Part of a small language model's weights.
Size: vocabulary 512, 0.653M parameters.
Architecture: RMSNorm before each block, rotary positions, no biases in attention or MLP, untied embeddings, normalized queries and keys.
Training: a variant of SOAP for these matrices, 109M tokens, 3408 steps.
Each number is 128 + 32 x the weight over its row's rms, rounded and kept within 0 to 255. Layers, rows and columns count from 0. The size above them is the row's rms in percent of the matrix's.

# layer 3 MLP up, 192x64, rms 0.434, rows 19-25, columns 0-63
size [ 99 105  90  90  93  91 103]
[[120 157 163 156 170 162 110 163 138  86 144 163 122 126 143 167  89 135 123  94 113 140 128 153 166 234 152 134 121 133 117 123  56 141 116 111  91 123 143 114 135 115 153 118 174  92 119 113 110 146 160 164 179 137 119 122  84 134  82 141 180  35  83 123]
 [100  91  79 126  67 127 171 141 128 122 111 192 109  89 126 154 146 135  81 115 142 126 175 133 114 137 111  98 139 100 178 121 115 181 130 124 136 182 126 179 127  70 169 180 140 130  89  42 137 141  72 135 143 167 177 119 133 154 157 112 146 152 130  80]
 [112 141 144 136 121 139 122  89 107  95 218 140 141 129 172 131 121  85 129 102 125  97 126 171  83 134  98 121 100 125 111 115 144 149 153   0 117 114 144 103 120 128 101 141 112 132 118 112 145 182 178 158 124 133  83 105  76 163 187 129  98 136 155 102]
 [145 135 125 179 120 116  84 116 159 142 145 149 115 170 163 133 132  87 129 182  91 100 148 153  96 158 163 188  61  99 157 103 131 148 122  86 114 114 161 131 146 142  87 116 125 106  50 159 127 146  93 150  95 172  48 101 158 104 177 126 154 183 111 145]
 [136 132 101 141 126 144 113  87 134 139 156 147 120 138 117 131 149  91 133 174 121 160 156 119 123 133 174  68  95 152 109 149 115 118 124 161 106 127 124 130 113  87 125  93  58  58 123 238 138 146  48 163 154 143 117 153 104  89 131 148 130  41 130 139]
 [122  99 120 151 203 126  71  99 147 161 128 103 157 126  76  88  92 106 135 140 158 127 185 172 139  94 113 102  63 159 131 146 189 161 144 165 159 102 117 137 124 122 129 138 140 139 100 112 185 112 104 127 145 154  68 102  82 173 133 152 138  60 131 183]
 [175 147 170 180 130 105 111 160 164 137  82 182  93  90 111 159 114 127 155  98 127 151 117 166 200 143 172 127 112  88 130 117  99 140  73  98 128 108  95 132  89  88 188 128 179 157 144 122 110 101 163  81  67 104 111  94 109  91 156 152  88 132 131  95]]
# layer 3 MLP down (transposed), 192x64, rms 0.405, rows 19-25, columns 0-63
size [ 95 111  99  96  91 100  86]
[[121 163  88 121  50  88 164 139 174 113 130 158 104  96 169 184  43 125 128 134 107  89  94 139 115 137 158  94 151 147 129 148 175 100 155 153 146 150  37  81 153 181 119 137 151 126 133 125 159 132  89 143  84 144 119 121  78 118 139 112 148 113 161 111]
 [ 97 119 139 237  68 137 104 161 174 184 146 106 147 103  91 189 120 128 115 123 112 110 148 121 127 128 115  92 112 164  77 145 122 127 139 124 104 128 163 151 146 147 133  93  87 106 128 148 131 106  97 100 121  99 123  88 127 109 128  87 113 206 210  98]
 [117  93 152 102 156 153 106 145 167 166  71 155 165 117 108 121 162 196  77 118 124 177  87 106 126  89  97 104 166 113 103 153  85 148 126 191 130 110 112  66 105 129 148  69 192 110 103  84 129 119 151 134 118 134 181 131 137 134  89 123 120 164 190 109]
 [114 177  96 144 137 175 119 173 125  91 138 105 174  68 115 139  84 177 138 102  77 168 129  92 134 108  80 131 157 140 100 112 146 151 163  83 117 156  96  90 192 139 129 152 100 129 152 125 184 101 127  95  96  44 149 164 122 117 158 114 126 158  82  95]
 [105 128 122 158 134 137 118 160 127  53 103 118 133 119 138 126 129 146 108 155 165 168 123 106 115  93 153  88  96 175 207 202 107 134 122 177 123 111 164 182 108  93  61 154 114 122 157 117 143 123 146  90 106 183 141 123 129 101 174 111 109  89  66  71]
 [149 116  83 157 137 157 101  98 143 163 122 136 118 143 124  93 123 162 113 125 140 202 142 140 110  74 135 108  61 163  65  97  94 135 125  39 126 149 136 126  98 128  66  94 145 163 188 116 144 156 126 138  81  99 123 134 178 140 126 113  86 151  82 178]
 [ 89 218 143  84  50 154 154 147  80 155 147 167 145 137 150 156 136 107 128 141 172 110 117 135 131 187 157 125  97  71  88 144 114 134 128 186 143 138  92 140 161 116 116 115 142 152 133 156 161  97 138 197 173 104 104  93 142 108 162 156  95 160  92 111]]
# layer 3 MLP gate, 192x64, rms 0.434, rows 20-26, columns 0-63
size [113  89  98  86  99 102  89]
[[121 151  70 116  69 132 137 128 100 115 122 176 101  87 117 149 133 178  69 124 101 134 113 146  88 128 106  96 132  89 146 161 130 165  66 113 158 147 131 153 101  74 213 184 157 115  84 107 133 136 126 139 154 197 188 109 101 159 142 143 150 104 135 102]
 [ 99 128 148 196  89  68  90 111 116 115 116 142 122 111 146 161 107  79 121 138 150 170  97 204 126 127 103 156  92  50 108  88 155  88 128 117 156 159 156 137 115  96  71 180 145  98 101 106 176 142 135 136  89 146 139 119 150 104 115 170 133 156 177 177]
 [143 144 175  94 115 115  59 163 176 160 143 128 191 169 133 169 148 160 122 114  46 126  95 115 113 108 148 169 117 141 161 110 141 106 105 174 108 176 117  98 128  94 131  97 131 157 117 184 107 112 111 176  77 162 137 105 105 124 102 203 158 128 124 169]
 [105 173 158 177 102 124 153 144  53  90 142 147 123 104 150 118 126 122 131 123 141  80 140 127 126 131  79 162 160 135 123 123 115 100 156  42 107  77 137 103 134 193 161 125 165  86 138 102 141 101 126  41 172 121 131  85  93 170 106 123 131 129 160  75]
 [109 130 118 142 150  88  78  80 107 193 103  67 143 129  56  67 118 109 109  98 133 137  82 135 115 141 112 133 113 118 103 154 105 150 157 157 198  86  90 120 134  95 139 165 102 170 138 133 150 126 119 127 128 185 144  91 126 193 126 152 114  77  78 171]
 [184 133 159 145 182 123  93 139 140 102 112 145 100 102  93 147  97 123 194 107  87 149 115 168 121  86 157 105 113 102 157  94 122 113 116  90  79 102 135 150  65 128 183  98 154 133 123 105  95 104  99  45  74 109 113 103 118  91 126 159  87  97 186 111]
 [204 197 120 132 157 116 129 148 118 120 111  57 160 104 106 179 127  67 191 196 109 153 120 186 123 147 152 167 124 144 157 123 111 134 127 149  98  94 100 114 144 131 124 127 123 146 117 142 142 174 117 132  78  93  97 153  96  90 119 188 110  67 145 126]]